Part of a small language model's weights.
Size: 11 layers, 2 heads of 64, MLP 320 SwiGLU, 2.24M parameters.
Each number is 200 + 20 x the weight over its row's rms, rounded and kept within 0 to 999. Layers, rows and columns count from 0. The size before them is the row's rms in percent of the matrix's.

# layer 8 attention key, 128x128, rms 0.0587, rows 12-39, columns 0-127
069,208,211,203,257,213,192,200,212,194,184,201,186,172,190,219,196,204,218,210,183,205,187,168,208,193,186,169,184,180,182,183,187,190,202,189,205,219,182,172,188,208,187,210,237,197,198,180,191,167,195,189,234,199,205,229,234,160,199,197,192,194,222,210,187,194,208,238,201,232,182,198,158,228,206,221,144,189,202,195,235,162,216,203,190,215,191,194,185,198,223,176,237,224,204,173,212,204,210,202,174,168,201,225,203,190,227,191,191,165,220,197,217,201,203,188,208,189,190,215,180,184,177,145,230,188,200,166,232
079,199,226,224,211,227,190,210,193,199,219,149,218,203,210,190,198,191,193,183,203,189,171,185,242,213,159,198,197,208,201,190,174,236,167,233,199,232,198,186,228,182,196,210,214,222,218,203,187,182,210,209,198,193,196,201,245,206,185,165,202,196,239,235,173,169,177,197,189,239,204,186,166,204,204,195,193,198,227,186,179,188,188,221,211,192,196,189,185,225,199,217,223,197,192,212,206,201,183,230,174,170,187,211,153,189,230,226,174,179,216,212,184,216,240,207,180,185,203,207,212,205,215,191,187,215,189,203,256
091,219,195,205,196,194,204,194,199,190,222,173,182,193,200,192,164,210,256,176,205,214,216,185,197,181,182,215,192,175,198,207,193,180,193,176,205,178,236,206,203,162,214,195,235,187,205,178,174,206,214,171,216,175,169,220,148,203,207,199,226,239,157,252,211,237,212,184,209,175,231,216,180,173,197,199,196,210,176,184,195,201,209,222,176,197,203,185,172,195,178,201,208,154,205,192,207,198,202,191,212,218,203,192,206,206,175,178,195,182,190,200,166,214,141,200,198,184,211,189,198,171,188,198,216,176,200,229,184
076,197,194,177,212,196,205,183,198,200,217,209,193,213,205,194,197,218,259,222,225,210,214,225,208,233,190,197,209,188,205,231,217,177,205,196,185,196,194,220,192,209,206,181,177,202,201,188,212,212,201,193,209,188,165,179,226,194,224,209,214,227,192,203,209,216,225,245,186,190,207,219,193,185,233,217,200,186,211,205,231,228,174,218,157,204,244,204,167,194,205,155,227,189,207,179,233,190,192,193,184,205,217,218,190,217,188,176,203,185,216,240,175,205,154,221,180,211,161,209,190,179,231,187,251,179,213,178,172
096,189,186,188,174,195,192,217,199,188,219,184,207,181,206,193,195,175,188,197,175,168,168,171,191,191,178,201,176,178,162,154,209,231,211,215,231,174,205,231,191,171,179,217,208,187,205,205,204,169,213,215,188,205,225,213,174,173,204,213,198,213,201,231,234,230,184,181,186,221,216,237,182,196,197,183,187,210,179,220,166,189,196,228,195,208,189,211,203,216,209,192,187,214,207,218,212,226,215,221,217,195,180,198,183,215,198,216,172,216,221,175,212,183,255,199,285,195,190,196,209,206,211,218,192,220,225,209,192
120,208,215,156,246,213,179,181,163,224,170,190,208,214,217,171,197,216,195,225,201,189,224,213,244,213,213,191,223,221,208,218,194,203,193,236,183,167,208,171,188,206,215,188,184,189,189,200,194,212,171,181,204,200,203,146,253,213,189,204,208,203,209,194,198,208,190,218,211,198,196,183,222,211,218,213,172,186,221,194,223,222,213,160,202,205,213,200,198,214,187,164,217,218,211,210,194,211,169,199,205,232,204,174,191,218,221,168,246,190,201,228,206,210,159,193,163,223,206,221,185,186,202,199,177,184,172,174,215
139,193,202,182,267,205,222,201,180,217,200,194,204,193,189,182,216,198,219,226,190,207,210,205,222,212,187,229,238,199,210,169,193,174,211,196,194,183,131,206,217,221,199,236,165,222,188,192,223,199,195,183,212,213,203,217,208,211,199,230,209,197,245,206,149,216,194,198,219,209,189,222,181,188,212,214,198,179,159,193,161,216,199,190,204,196,209,212,196,206,193,188,221,165,206,218,209,197,205,235,177,175,201,203,160,192,193,183,172,175,209,211,180,157,198,222,178,197,213,201,189,182,195,192,240,200,201,223,174
127,202,218,207,177,171,235,198,178,196,158,220,267,188,204,172,190,185,199,218,211,172,196,158,192,191,184,206,176,210,231,190,170,188,201,197,211,166,185,204,185,184,190,177,193,173,192,207,243,201,177,191,184,197,222,223,218,201,198,224,196,219,212,178,183,196,188,202,220,194,199,174,247,210,205,182,195,192,207,163,206,199,216,211,202,197,172,196,218,223,191,206,174,241,225,197,180,218,206,219,245,218,183,196,190,223,234,220,204,200,219,170,194,201,229,156,226,176,186,180,187,181,214,204,188,191,182,189,211
136,227,199,203,216,185,168,209,204,204,149,205,211,202,155,207,187,166,178,177,161,216,208,187,194,212,238,158,180,193,233,188,222,218,189,210,208,198,190,216,218,166,191,198,188,206,183,205,230,201,177,181,189,215,217,187,236,183,212,197,214,187,226,171,180,222,221,228,214,208,219,201,193,196,222,215,197,198,261,207,228,239,221,197,181,197,216,210,187,204,165,180,217,198,195,166,198,176,184,158,191,192,200,219,216,183,163,196,213,190,209,205,184,205,232,178,202,178,206,182,183,201,227,186,184,214,213,233,190
129,185,213,198,211,174,202,203,194,226,199,202,191,193,227,228,188,234,216,192,233,225,207,207,231,195,182,196,218,225,193,238,205,185,217,220,181,220,174,184,200,184,190,196,238,215,216,216,233,204,220,205,204,214,192,202,226,187,197,218,215,244,198,218,205,204,190,220,186,207,195,219,231,189,151,193,202,186,240,186,226,198,171,191,181,183,202,186,183,235,194,198,202,177,216,192,188,180,146,205,163,263,185,205,186,191,234,201,245,199,205,195,163,234,197,192,194,217,202,194,176,190,192,185,165,212,201,196,217
129,232,186,196,212,213,217,207,203,200,214,163,200,196,229,210,202,210,172,216,242,206,178,171,196,193,185,198,181,218,223,208,226,213,210,201,205,236,139,206,224,200,210,204,211,190,186,207,194,204,201,219,196,176,178,227,228,210,198,218,186,197,157,205,186,207,199,195,209,197,204,218,180,211,199,225,188,202,209,234,215,216,187,208,217,213,198,205,196,192,211,224,200,237,169,236,224,199,197,179,143,208,219,227,174,225,182,195,193,172,216,195,222,196,138,183,170,212,195,193,194,187,221,201,218,157,193,215,247
138,173,183,199,192,197,205,234,195,203,191,235,219,181,191,200,189,228,205,223,145,214,170,206,188,211,181,180,187,212,190,204,208,207,231,177,185,217,201,209,217,175,207,234,254,222,183,233,148,192,198,196,213,224,212,220,190,176,190,188,209,156,203,224,179,188,164,225,220,193,193,219,190,200,187,196,181,220,209,174,224,237,180,229,208,216,193,201,236,215,221,169,229,218,196,213,190,204,174,196,193,223,239,203,206,201,205,198,176,207,216,174,193,181,212,170,180,199,227,194,189,205,204,196,225,225,201,237,212
138,190,221,218,206,168,177,200,184,224,214,211,244,176,214,164,203,168,209,161,199,239,205,175,201,181,195,200,200,212,165,190,221,184,201,229,194,217,174,209,166,183,185,232,219,181,222,211,216,194,216,184,172,182,211,256,190,223,196,202,204,181,194,179,184,182,234,194,200,204,205,178,148,184,200,195,210,189,204,197,218,220,202,217,211,191,169,202,217,211,200,209,150,203,228,207,214,268,203,211,179,197,190,204,198,185,218,223,163,188,182,194,221,193,207,204,176,189,203,197,205,239,221,201,210,198,211,207,215
123,191,197,242,197,198,188,209,199,228,221,231,208,217,203,197,171,186,175,191,147,208,176,176,221,193,204,206,178,212,203,205,206,214,209,205,182,169,190,153,170,173,211,213,194,223,193,229,233,210,214,231,199,209,176,180,212,194,195,160,212,160,212,198,228,219,181,212,208,223,208,189,164,201,205,227,173,168,204,200,190,206,222,206,202,212,189,179,193,220,224,206,216,186,185,242,193,189,208,195,178,137,207,196,167,201,229,168,221,213,177,196,205,188,191,176,192,197,207,219,206,204,234,206,160,205,175,212,185
138,171,196,210,193,213,198,160,149,193,205,212,174,190,210,214,210,193,217,179,211,193,202,217,200,188,222,199,204,221,177,197,166,214,195,220,215,252,183,202,238,190,217,222,207,200,201,191,193,186,183,196,186,167,224,186,262,206,196,219,201,216,244,238,208,185,214,203,179,206,205,189,187,201,176,216,172,174,145,191,198,191,149,231,199,198,179,222,190,187,175,189,209,206,201,212,199,214,187,218,224,208,190,179,196,215,181,208,156,233,201,222,216,186,202,208,221,206,174,183,217,203,177,193,179,240,187,190,200
126,232,193,249,172,210,217,174,200,217,181,167,180,220,202,211,195,183,198,220,184,216,237,199,206,210,229,236,199,186,200,209,173,209,218,232,226,188,181,205,268,202,216,219,211,202,192,202,216,210,180,220,200,170,195,208,200,222,198,209,212,200,218,206,188,174,229,181,173,147,184,193,186,186,172,165,211,189,190,232,193,177,227,188,200,185,194,223,176,192,214,190,215,231,201,220,172,181,193,229,213,229,205,198,195,205,187,183,220,206,193,216,187,199,222,220,160,203,184,177,205,201,221,164,200,221,200,175,233
132,188,193,175,208,198,223,216,210,182,184,186,168,194,190,209,225,181,216,236,190,206,233,215,209,192,222,187,216,180,163,194,213,207,231,193,196,185,202,199,237,216,179,202,222,199,216,171,159,198,187,202,186,203,217,206,196,226,203,167,197,233,200,219,242,178,226,208,203,201,197,224,202,200,207,224,206,197,231,181,176,190,206,195,204,204,201,217,201,243,201,179,219,252,253,165,197,222,200,190,221,194,212,218,170,170,220,191,217,155,182,214,206,188,204,264,236,200,202,197,206,203,218,209,206,222,202,181,184
139,174,200,193,191,213,209,212,195,190,221,214,151,196,225,175,206,216,222,166,173,229,205,207,219,190,211,220,214,208,182,194,215,204,196,202,196,196,174,187,193,196,193,186,177,216,183,187,207,188,201,191,181,153,215,169,197,185,214,192,220,198,180,203,230,177,171,218,196,195,199,224,188,204,187,193,197,193,176,246,177,199,232,195,213,204,200,197,182,177,224,197,153,159,214,196,194,202,239,147,182,184,197,194,197,206,168,217,220,156,226,190,215,179,191,163,205,207,202,206,187,248,195,174,170,251,204,191,195
135,229,209,241,178,213,211,202,185,188,213,178,210,192,219,198,205,229,186,219,191,194,212,197,193,213,216,185,202,186,212,240,183,188,190,230,207,240,165,193,222,195,185,187,199,213,199,198,181,187,189,199,192,233,205,218,203,240,217,209,224,181,207,193,191,152,198,217,239,173,206,225,229,193,154,193,190,207,181,208,164,215,191,175,226,191,196,182,198,179,192,217,193,192,203,155,188,174,234,169,212,192,206,173,193,211,203,198,209,191,205,191,189,203,153,200,231,181,202,182,202,198,191,271,180,243,191,205,199
142,252,167,218,203,237,216,226,195,199,201,214,192,189,239,205,203,222,206,187,200,193,177,186,203,206,170,197,200,222,189,213,223,216,220,187,203,154,182,184,200,221,206,214,180,189,205,242,216,192,203,210,196,203,251,204,184,202,216,203,180,177,245,188,188,157,243,181,186,178,190,192,165,209,238,180,195,179,222,221,198,198,203,218,199,205,207,206,193,238,222,197,182,208,166,201,205,214,209,225,199,215,235,179,222,204,214,199,193,221,153,169,193,207,172,207,205,235,215,179,175,187,183,171,185,194,196,180,199
062,148,197,168,202,236,181,234,166,194,180,174,189,213,206,210,193,163,208,211,174,218,207,181,197,201,212,240,198,226,189,216,169,198,202,219,183,187,201,214,162,213,208,177,172,223,189,150,212,182,209,203,225,223,210,172,208,208,197,177,194,185,208,197,178,186,162,187,172,189,196,191,179,217,177,178,186,195,263,226,212,180,211,211,221,227,211,199,187,184,179,202,203,197,230,189,195,178,168,220,188,179,234,216,206,191,197,192,210,190,193,195,206,221,196,184,190,191,192,180,221,180,244,241,196,195,195,202,191
043,180,197,199,168,184,194,207,166,197,184,198,207,188,198,208,225,207,201,215,177,220,184,181,221,192,211,232,205,233,187,231,180,215,186,181,218,202,211,201,165,229,207,179,153,231,200,165,198,198,231,228,228,208,177,187,206,209,186,205,209,192,226,169,198,198,203,178,189,208,198,181,152,212,209,172,204,199,257,223,209,168,187,189,224,238,208,198,223,211,224,201,221,206,221,166,167,188,191,194,186,177,212,187,185,216,206,205,234,181,204,220,207,209,205,185,216,214,176,196,189,242,208,253,207,192,192,224,223
063,191,196,214,194,168,210,163,178,227,202,213,201,201,201,194,181,258,216,203,197,175,217,174,193,162,219,235,209,169,183,183,203,199,219,181,235,199,212,172,191,178,216,185,212,195,211,213,185,220,187,185,189,198,177,222,142,200,196,229,200,237,186,197,217,215,191,196,215,177,212,207,221,177,210,219,194,163,204,174,189,166,214,188,179,195,218,171,221,183,144,182,217,192,189,201,200,203,225,169,198,210,219,203,196,185,182,182,223,215,191,201,193,180,163,167,193,206,192,234,179,176,165,190,206,172,203,213,201
046,166,190,206,197,195,190,210,168,188,175,237,206,182,205,218,205,181,198,197,203,214,212,185,229,197,199,217,196,273,167,223,159,220,215,204,210,197,176,222,165,210,222,209,158,219,190,178,205,202,232,218,196,248,192,192,230,209,171,206,224,192,223,191,229,206,182,199,181,205,204,193,184,209,223,165,226,210,232,212,202,204,186,218,227,214,197,201,216,197,207,201,207,229,221,169,173,184,190,220,189,196,211,209,189,187,207,208,265,196,186,216,209,198,189,196,217,235,201,200,208,243,203,218,204,224,200,219,201
054,219,190,226,156,189,235,167,210,238,234,256,190,228,199,210,166,236,204,206,197,184,224,202,168,176,206,222,210,187,205,213,180,176,208,176,212,194,218,194,199,182,217,173,221,196,223,196,169,210,189,185,179,189,203,232,147,196,231,211,201,224,187,209,198,187,176,191,248,184,217,231,231,192,198,212,216,170,164,188,189,213,218,210,162,188,215,178,197,183,177,184,193,161,195,215,210,209,197,161,209,192,206,211,203,197,204,177,213,194,203,224,198,184,196,218,199,211,183,215,189,197,204,172,203,216,219,196,213
055,184,214,168,247,209,187,223,199,165,197,184,194,179,222,202,233,158,179,195,182,213,174,200,226,233,207,170,182,226,184,183,202,210,200,232,182,206,187,218,192,204,190,206,176,212,199,199,199,185,194,212,209,217,206,176,243,214,189,182,190,170,221,198,180,192,199,218,153,196,199,185,178,214,220,204,190,234,243,234,209,194,190,199,259,205,172,235,210,179,212,194,193,229,231,184,221,192,188,246,207,205,185,208,210,189,215,219,201,181,191,177,203,243,207,182,219,189,226,173,193,215,192,203,199,203,214,175,193
055,200,207,194,191,230,187,221,178,169,215,210,183,219,215,181,240,191,167,201,183,179,192,198,217,238,223,170,185,219,187,160,222,237,204,217,183,199,143,204,211,203,189,230,174,203,196,220,186,186,177,222,212,196,228,183,256,196,181,158,192,180,228,197,188,179,206,202,167,215,203,182,205,222,214,188,202,230,208,191,208,176,184,196,246,210,201,231,227,203,234,206,203,207,219,168,236,202,190,215,198,187,188,217,171,202,204,208,170,200,210,200,185,233,235,217,202,197,204,174,212,217,204,195,190,222,194,203,201
055,179,212,193,193,236,193,245,189,207,202,202,192,218,179,207,240,158,200,208,219,182,206,228,220,245,232,160,195,199,215,173,223,216,198,219,184,167,194,198,211,221,200,214,190,201,183,207,192,193,192,223,172,179,265,194,249,206,197,183,175,185,204,200,192,169,198,196,165,204,177,202,187,228,205,184,202,215,209,222,194,190,186,199,231,210,196,237,203,201,185,207,192,208,216,224,196,201,198,215,198,172,199,218,174,205,225,209,160,189,202,201,194,240,253,229,183,198,219,171,198,210,203,197,196,235,198,195,200
# layer 8 attention query, 128x128, rms 0.0604, rows 13-39, columns 0-127
064,189,175,202,225,180,197,198,174,194,202,166,184,220,205,188,203,216,213,225,202,211,202,246,197,186,228,200,180,162,181,172,221,201,236,195,235,205,193,211,191,190,192,215,178,189,197,180,187,199,202,207,202,173,204,176,191,184,192,223,182,183,226,174,160,181,215,151,219,198,219,191,194,214,192,209,128,189,249,184,198,211,206,168,210,220,201,187,214,203,224,202,212,199,201,206,215,167,236,204,217,198,225,204,202,177,187,216,242,212,199,211,179,160,182,211,235,220,219,194,188,170,181,225,204,202,183,199,207
058,192,186,208,230,186,194,178,189,169,170,226,193,168,195,177,211,215,191,196,212,181,182,177,230,218,195,165,198,182,193,197,166,237,216,204,163,180,204,189,201,195,163,190,204,211,195,224,244,198,214,178,208,205,183,225,200,155,221,200,228,204,224,249,168,176,200,198,180,188,229,222,186,213,192,159,187,213,172,203,164,177,230,246,179,173,222,217,195,177,191,202,198,212,213,204,228,219,224,231,187,191,185,188,212,236,195,172,195,179,212,202,219,197,204,180,183,204,183,191,192,191,202,201,191,207,198,168,215
084,225,209,186,188,200,209,202,205,164,187,197,168,206,169,182,231,188,139,193,185,229,212,185,162,214,220,177,218,163,195,213,203,219,206,202,192,184,218,189,210,182,187,206,210,217,222,187,201,197,210,208,219,228,210,207,227,166,212,211,230,197,227,204,180,195,213,176,198,253,203,234,201,168,152,221,182,182,202,214,175,197,243,185,218,204,161,220,174,182,190,190,205,205,205,220,188,219,232,211,186,178,214,179,180,175,152,186,199,206,199,209,232,211,234,210,196,189,203,190,198,199,183,214,181,196,203,222,183
081,191,212,240,188,213,229,204,187,171,175,230,185,218,179,201,201,156,196,177,231,211,203,179,234,195,207,205,188,197,241,197,197,192,214,204,207,219,211,187,196,228,176,189,224,225,190,214,207,192,194,230,173,231,195,216,197,221,240,217,197,206,213,241,225,220,211,195,189,214,197,216,183,223,209,211,199,194,217,194,183,238,225,239,216,150,191,177,205,222,199,185,187,217,224,209,226,190,198,202,198,188,175,167,183,192,184,181,216,202,199,216,180,197,200,173,167,171,196,210,205,156,252,189,183,183,191,204,164
076,217,202,224,220,183,230,186,210,206,206,164,208,212,184,213,198,221,220,224,192,201,201,202,205,170,200,219,157,216,206,211,206,180,209,182,225,234,202,199,163,236,166,213,202,211,204,223,221,205,177,208,191,202,182,194,183,198,238,245,190,211,168,211,211,199,230,203,185,217,191,182,212,203,234,213,201,177,185,199,193,209,206,190,184,165,204,156,257,212,190,178,175,194,234,169,197,165,192,215,215,210,195,250,176,183,193,184,193,212,200,174,193,150,210,155,188,200,203,194,220,188,205,186,206,194,183,182,190
086,167,213,214,217,220,225,203,212,216,196,217,197,185,201,212,167,211,225,199,190,215,227,243,244,206,218,197,201,170,184,194,242,204,212,189,184,251,165,196,172,192,205,214,164,215,212,168,182,157,215,202,199,229,172,235,191,198,180,210,188,210,215,201,149,226,206,184,173,232,212,220,213,192,194,177,169,230,181,209,200,216,205,219,174,226,179,198,177,195,216,187,221,224,196,197,195,194,226,220,159,205,209,195,193,181,194,199,201,215,214,236,220,202,197,210,213,192,201,213,186,213,178,229,191,198,165,178,192
112,214,197,224,173,175,232,199,222,230,186,167,232,234,196,200,213,175,211,218,193,193,191,199,163,188,166,182,210,204,232,218,162,211,178,203,190,180,223,232,184,207,228,195,199,193,204,221,207,222,168,240,189,186,228,189,199,196,188,224,208,192,164,202,193,163,192,192,228,187,219,192,225,197,210,212,201,185,218,205,195,207,175,187,214,216,206,199,218,235,196,211,183,224,196,223,157,170,165,174,224,229,193,178,171,203,240,186,222,207,207,171,207,202,231,178,202,217,200,187,215,223,185,205,168,177,226,203,180
122,224,195,197,215,178,177,220,206,197,186,182,209,221,178,169,249,195,216,190,201,195,204,182,166,205,225,176,216,204,213,205,213,225,213,191,197,215,198,188,228,178,206,186,210,205,227,178,193,206,188,184,182,198,226,197,240,216,225,187,209,201,240,246,236,226,230,195,199,192,216,242,175,198,224,237,216,191,218,187,178,184,194,197,208,198,185,193,240,211,197,209,182,199,190,159,226,161,205,211,203,201,198,212,223,199,151,179,228,209,184,229,180,213,204,173,181,178,220,210,213,177,236,174,188,196,239,204,200
135,182,179,209,218,190,186,228,208,196,215,223,235,198,203,201,194,228,234,168,221,146,225,204,224,205,181,208,228,209,186,207,182,203,185,223,169,202,179,169,199,201,207,221,188,204,185,177,205,183,202,191,182,213,206,198,218,221,210,202,196,198,242,177,166,169,196,184,153,193,196,184,219,228,211,214,232,192,186,174,208,203,187,183,182,187,188,191,190,236,174,174,198,203,143,216,228,215,198,189,191,196,186,209,211,225,209,222,190,161,150,217,179,227,208,169,186,198,207,189,187,200,176,171,196,199,206,160,190
129,177,167,206,238,224,168,178,194,206,187,186,200,189,182,237,192,191,179,213,226,231,184,204,209,200,236,200,187,216,181,203,229,216,213,204,231,209,193,187,225,203,246,218,186,155,210,196,207,189,174,202,189,181,208,189,233,209,218,163,227,200,184,192,199,183,177,175,219,168,174,184,152,236,230,198,186,207,176,231,213,195,202,218,230,181,181,181,204,209,212,212,178,204,178,202,209,167,189,211,169,201,225,189,188,204,215,199,206,196,209,171,229,204,199,182,176,194,198,197,162,198,234,164,200,167,215,189,215
129,198,185,208,201,218,174,205,220,221,213,196,226,186,178,206,213,190,224,220,178,209,181,232,196,197,188,155,192,171,175,213,225,197,208,187,199,244,189,190,225,215,219,215,221,222,185,145,190,202,244,263,226,185,204,189,197,215,214,195,215,178,234,189,167,186,174,199,220,178,192,218,197,188,215,213,203,215,234,172,205,211,178,217,223,196,199,188,217,197,221,224,189,209,168,206,182,212,200,233,224,209,219,173,203,210,231,183,198,223,229,226,206,186,218,197,205,173,225,196,179,211,207,174,233,191,173,207,183
138,165,216,203,202,200,189,209,204,200,222,179,232,202,204,194,226,185,197,174,195,201,186,207,212,204,225,233,185,192,222,183,219,204,227,244,181,233,190,179,184,173,178,208,216,205,244,206,215,189,204,206,181,203,191,213,205,205,185,233,169,192,180,206,197,180,181,176,238,204,207,219,201,176,228,224,214,173,216,188,226,218,177,211,180,188,168,205,181,214,185,187,197,245,215,187,219,211,159,177,222,220,215,196,152,198,201,217,180,154,189,166,212,168,223,180,185,196,184,211,209,237,223,201,167,203,202,180,226
122,185,218,201,177,227,215,229,180,220,220,188,220,200,193,158,201,208,211,179,161,190,221,187,222,210,231,195,191,196,200,219,183,185,198,217,227,213,186,211,185,198,210,215,194,242,237,204,187,185,225,194,184,161,201,197,221,178,231,197,183,208,223,197,203,207,197,228,203,236,180,222,210,190,192,181,179,170,201,189,183,163,230,207,218,215,175,181,219,189,233,213,182,176,187,225,207,202,207,227,232,196,180,209,209,180,192,177,186,195,191,205,186,186,200,132,188,198,149,171,190,205,181,174,169,208,205,212,165
137,204,202,215,195,212,204,180,192,198,170,225,173,149,195,245,214,201,195,182,197,208,203,167,205,201,215,194,220,184,194,184,179,211,181,207,200,244,210,190,226,153,213,188,211,234,181,188,217,163,212,186,230,193,200,202,222,190,180,194,210,223,235,186,197,196,212,208,191,175,210,181,204,190,169,215,204,179,202,182,212,184,181,199,190,214,173,221,188,202,181,185,197,231,199,230,180,214,178,187,185,181,185,200,202,239,173,223,234,242,178,165,197,158,210,188,238,168,172,174,209,185,186,198,212,213,177,228,224
133,218,173,230,193,201,199,195,205,170,182,183,199,213,183,196,163,187,194,229,170,198,223,166,186,193,174,209,175,194,220,163,212,204,186,217,218,166,182,175,197,193,197,209,223,188,234,230,223,193,220,180,217,201,175,165,206,211,226,196,214,222,188,163,171,197,216,200,213,201,199,213,177,245,170,186,202,214,192,189,211,218,217,199,190,182,167,216,153,179,188,167,253,205,222,212,187,227,200,170,236,182,218,200,211,193,200,194,180,204,215,200,194,174,226,209,200,194,211,159,173,207,194,192,233,193,212,175,188
130,228,202,182,215,195,173,187,193,176,203,212,179,220,177,193,193,222,226,206,186,212,220,214,199,201,191,195,212,212,193,194,233,212,201,193,180,181,167,188,215,199,157,218,229,212,202,179,178,197,186,210,202,183,186,209,204,210,186,169,183,176,222,205,192,187,197,202,213,211,241,248,158,174,211,167,188,192,165,178,176,201,202,206,198,158,222,191,208,230,193,178,200,224,167,187,163,201,191,206,191,208,200,236,198,178,160,205,221,217,207,222,181,180,170,249,219,248,200,199,174,187,210,202,209,181,168,237,207
127,195,183,220,199,170,226,224,149,202,240,214,193,198,185,206,175,199,199,206,191,209,208,184,219,209,200,190,183,187,197,244,177,231,182,194,182,189,158,194,185,188,169,212,182,195,229,195,207,188,212,216,227,146,177,212,195,194,218,210,208,215,191,195,192,192,189,210,166,209,200,192,197,158,248,208,195,203,166,204,176,203,222,213,205,188,209,241,193,168,185,198,209,198,202,204,199,192,204,164,204,231,217,213,204,217,197,207,228,195,217,146,213,209,176,169,215,210,218,198,218,171,181,194,164,215,170,234,228
139,201,216,212,203,206,205,172,197,229,236,188,213,192,194,198,217,176,202,210,206,206,189,189,193,188,207,158,221,229,249,226,177,198,204,162,195,230,154,202,207,185,239,208,179,188,228,213,169,203,194,174,219,196,213,176,233,240,207,188,191,178,193,177,192,193,224,174,233,237,194,189,214,179,219,181,200,218,179,194,188,202,182,162,206,177,191,217,195,187,197,213,213,191,185,163,196,204,222,197,255,221,189,201,225,203,204,197,227,217,207,205,206,186,202,213,248,180,202,230,170,202,185,235,174,189,199,189,214
137,211,181,193,196,262,212,219,141,173,197,215,208,203,198,194,225,203,198,193,197,163,224,211,180,197,166,209,177,192,178,184,196,214,232,225,184,207,196,231,180,193,215,175,223,178,206,208,189,219,180,217,214,210,220,199,194,176,239,207,223,191,203,147,178,204,237,247,234,225,203,204,172,201,209,193,206,196,212,193,212,205,224,210,201,192,219,193,167,231,213,180,223,185,219,208,180,229,197,208,219,166,170,185,204,231,203,215,210,207,195,164,205,182,182,202,214,222,213,203,192,208,185,185,200,191,211,164,223
055,171,227,229,146,213,166,207,199,225,191,193,241,173,223,192,234,224,208,212,206,214,198,203,207,198,177,227,211,220,199,191,204,198,204,215,191,228,207,210,221,219,186,197,227,221,184,202,218,214,197,196,190,182,203,192,221,209,191,245,173,201,211,184,212,190,185,166,236,182,217,183,165,189,223,220,186,200,216,208,194,198,156,200,198,184,181,207,226,209,199,202,186,180,160,210,225,207,193,175,198,206,211,200,189,180,201,228,194,223,192,220,158,178,195,224,179,221,217,219,222,181,162,182,212,244,211,243,172
066,177,209,228,206,220,166,190,185,237,181,201,238,210,205,205,177,218,213,218,239,206,212,225,217,215,183,228,209,214,197,183,204,204,230,201,194,228,203,196,255,202,197,204,194,167,158,175,201,211,216,197,170,189,198,174,204,208,211,230,180,194,202,214,218,183,189,188,220,172,216,203,178,182,210,251,209,207,212,196,196,229,207,207,205,172,187,184,227,205,194,190,166,192,164,234,233,206,206,157,207,201,190,211,189,178,211,192,197,257,177,211,187,198,207,209,161,222,219,194,214,156,193,206,197,200,213,215,179
061,226,203,191,209,182,233,196,212,154,195,212,176,207,212,217,215,208,180,206,182,184,205,196,154,193,215,167,205,200,190,216,207,193,167,188,211,181,208,206,142,165,210,191,207,218,233,211,212,198,192,205,251,225,182,213,202,203,190,161,230,220,200,196,166,190,241,198,172,237,164,221,217,216,195,179,204,222,182,228,202,202,228,174,206,207,227,227,187,160,194,209,213,208,208,191,181,214,184,231,208,209,191,184,214,201,210,185,194,137,211,194,201,207,204,188,230,201,202,195,196,221,183,233,195,185,198,183,198
058,198,189,202,236,222,168,218,196,234,203,196,191,221,186,178,176,203,220,204,255,204,185,228,217,214,171,220,201,169,232,180,210,198,222,203,201,237,210,178,226,180,183,199,203,189,159,193,189,190,193,185,168,166,199,180,197,206,217,234,175,181,184,233,184,180,198,195,206,187,188,216,196,175,224,244,195,207,190,197,186,209,181,216,202,189,197,182,228,180,196,194,150,187,186,233,229,220,199,163,185,189,215,189,172,160,205,175,195,254,196,215,190,178,214,201,196,193,208,189,210,166,185,216,195,195,206,198,201
066,210,219,189,201,184,230,201,205,149,206,189,179,186,214,214,219,200,183,176,183,202,212,171,198,184,196,171,182,192,192,210,191,211,185,193,198,167,190,194,170,178,204,194,214,215,231,235,197,205,182,215,235,229,221,215,205,167,195,178,245,211,196,187,191,229,212,213,179,217,211,176,224,215,185,159,207,212,201,221,210,173,221,195,194,199,236,202,196,205,207,218,231,223,228,153,189,187,189,242,197,211,197,188,225,247,170,207,181,151,206,168,220,229,179,198,224,186,202,196,201,234,183,199,201,171,199,199,215
060,206,202,204,195,192,171,207,185,249,190,183,231,225,178,205,191,213,208,233,236,194,197,231,200,217,188,228,210,205,223,187,221,182,211,198,206,219,204,201,241,222,192,198,189,179,161,183,203,204,213,184,160,174,192,165,195,209,214,235,150,182,202,206,226,184,182,194,193,189,175,201,171,179,214,226,206,201,197,200,194,232,174,196,197,197,184,200,213,204,204,170,176,175,176,258,210,209,208,178,208,201,209,200,172,177,238,195,218,237,181,228,193,180,226,202,202,215,207,224,203,155,208,198,186,212,189,208,164
055,207,209,193,174,230,218,213,183,237,176,209,214,234,167,191,192,207,182,208,231,205,201,235,195,214,208,233,217,207,203,183,195,181,215,228,214,228,207,212,241,218,198,215,168,170,182,179,208,197,211,181,154,178,180,188,181,224,216,229,155,206,161,174,211,195,189,171,213,192,173,201,190,183,202,239,199,176,180,198,197,241,189,195,205,205,168,201,203,200,208,179,191,166,182,234,181,191,187,172,189,189,229,200,197,182,236,196,214,246,190,223,202,174,216,221,207,209,220,214,211,175,199,214,193,222,203,221,192
059,201,204,194,196,230,182,208,177,247,201,192,205,221,177,194,196,221,196,212,197,195,231,207,190,199,210,241,206,211,200,181,208,203,213,235,209,249,211,240,234,221,214,202,167,173,186,179,205,195,214,208,183,170,199,192,191,200,212,217,170,197,196,196,224,201,173,190,206,196,192,191,179,197,225,255,214,193,205,190,189,255,196,198,203,181,168,204,201,242,250,201,210,178,163,201,225,205,192,143,177,199,216,215,199,197,209,203,234,244,199,219,193,199,193,218,204,227,210,185,201,187,209,222,197,207,206,226,176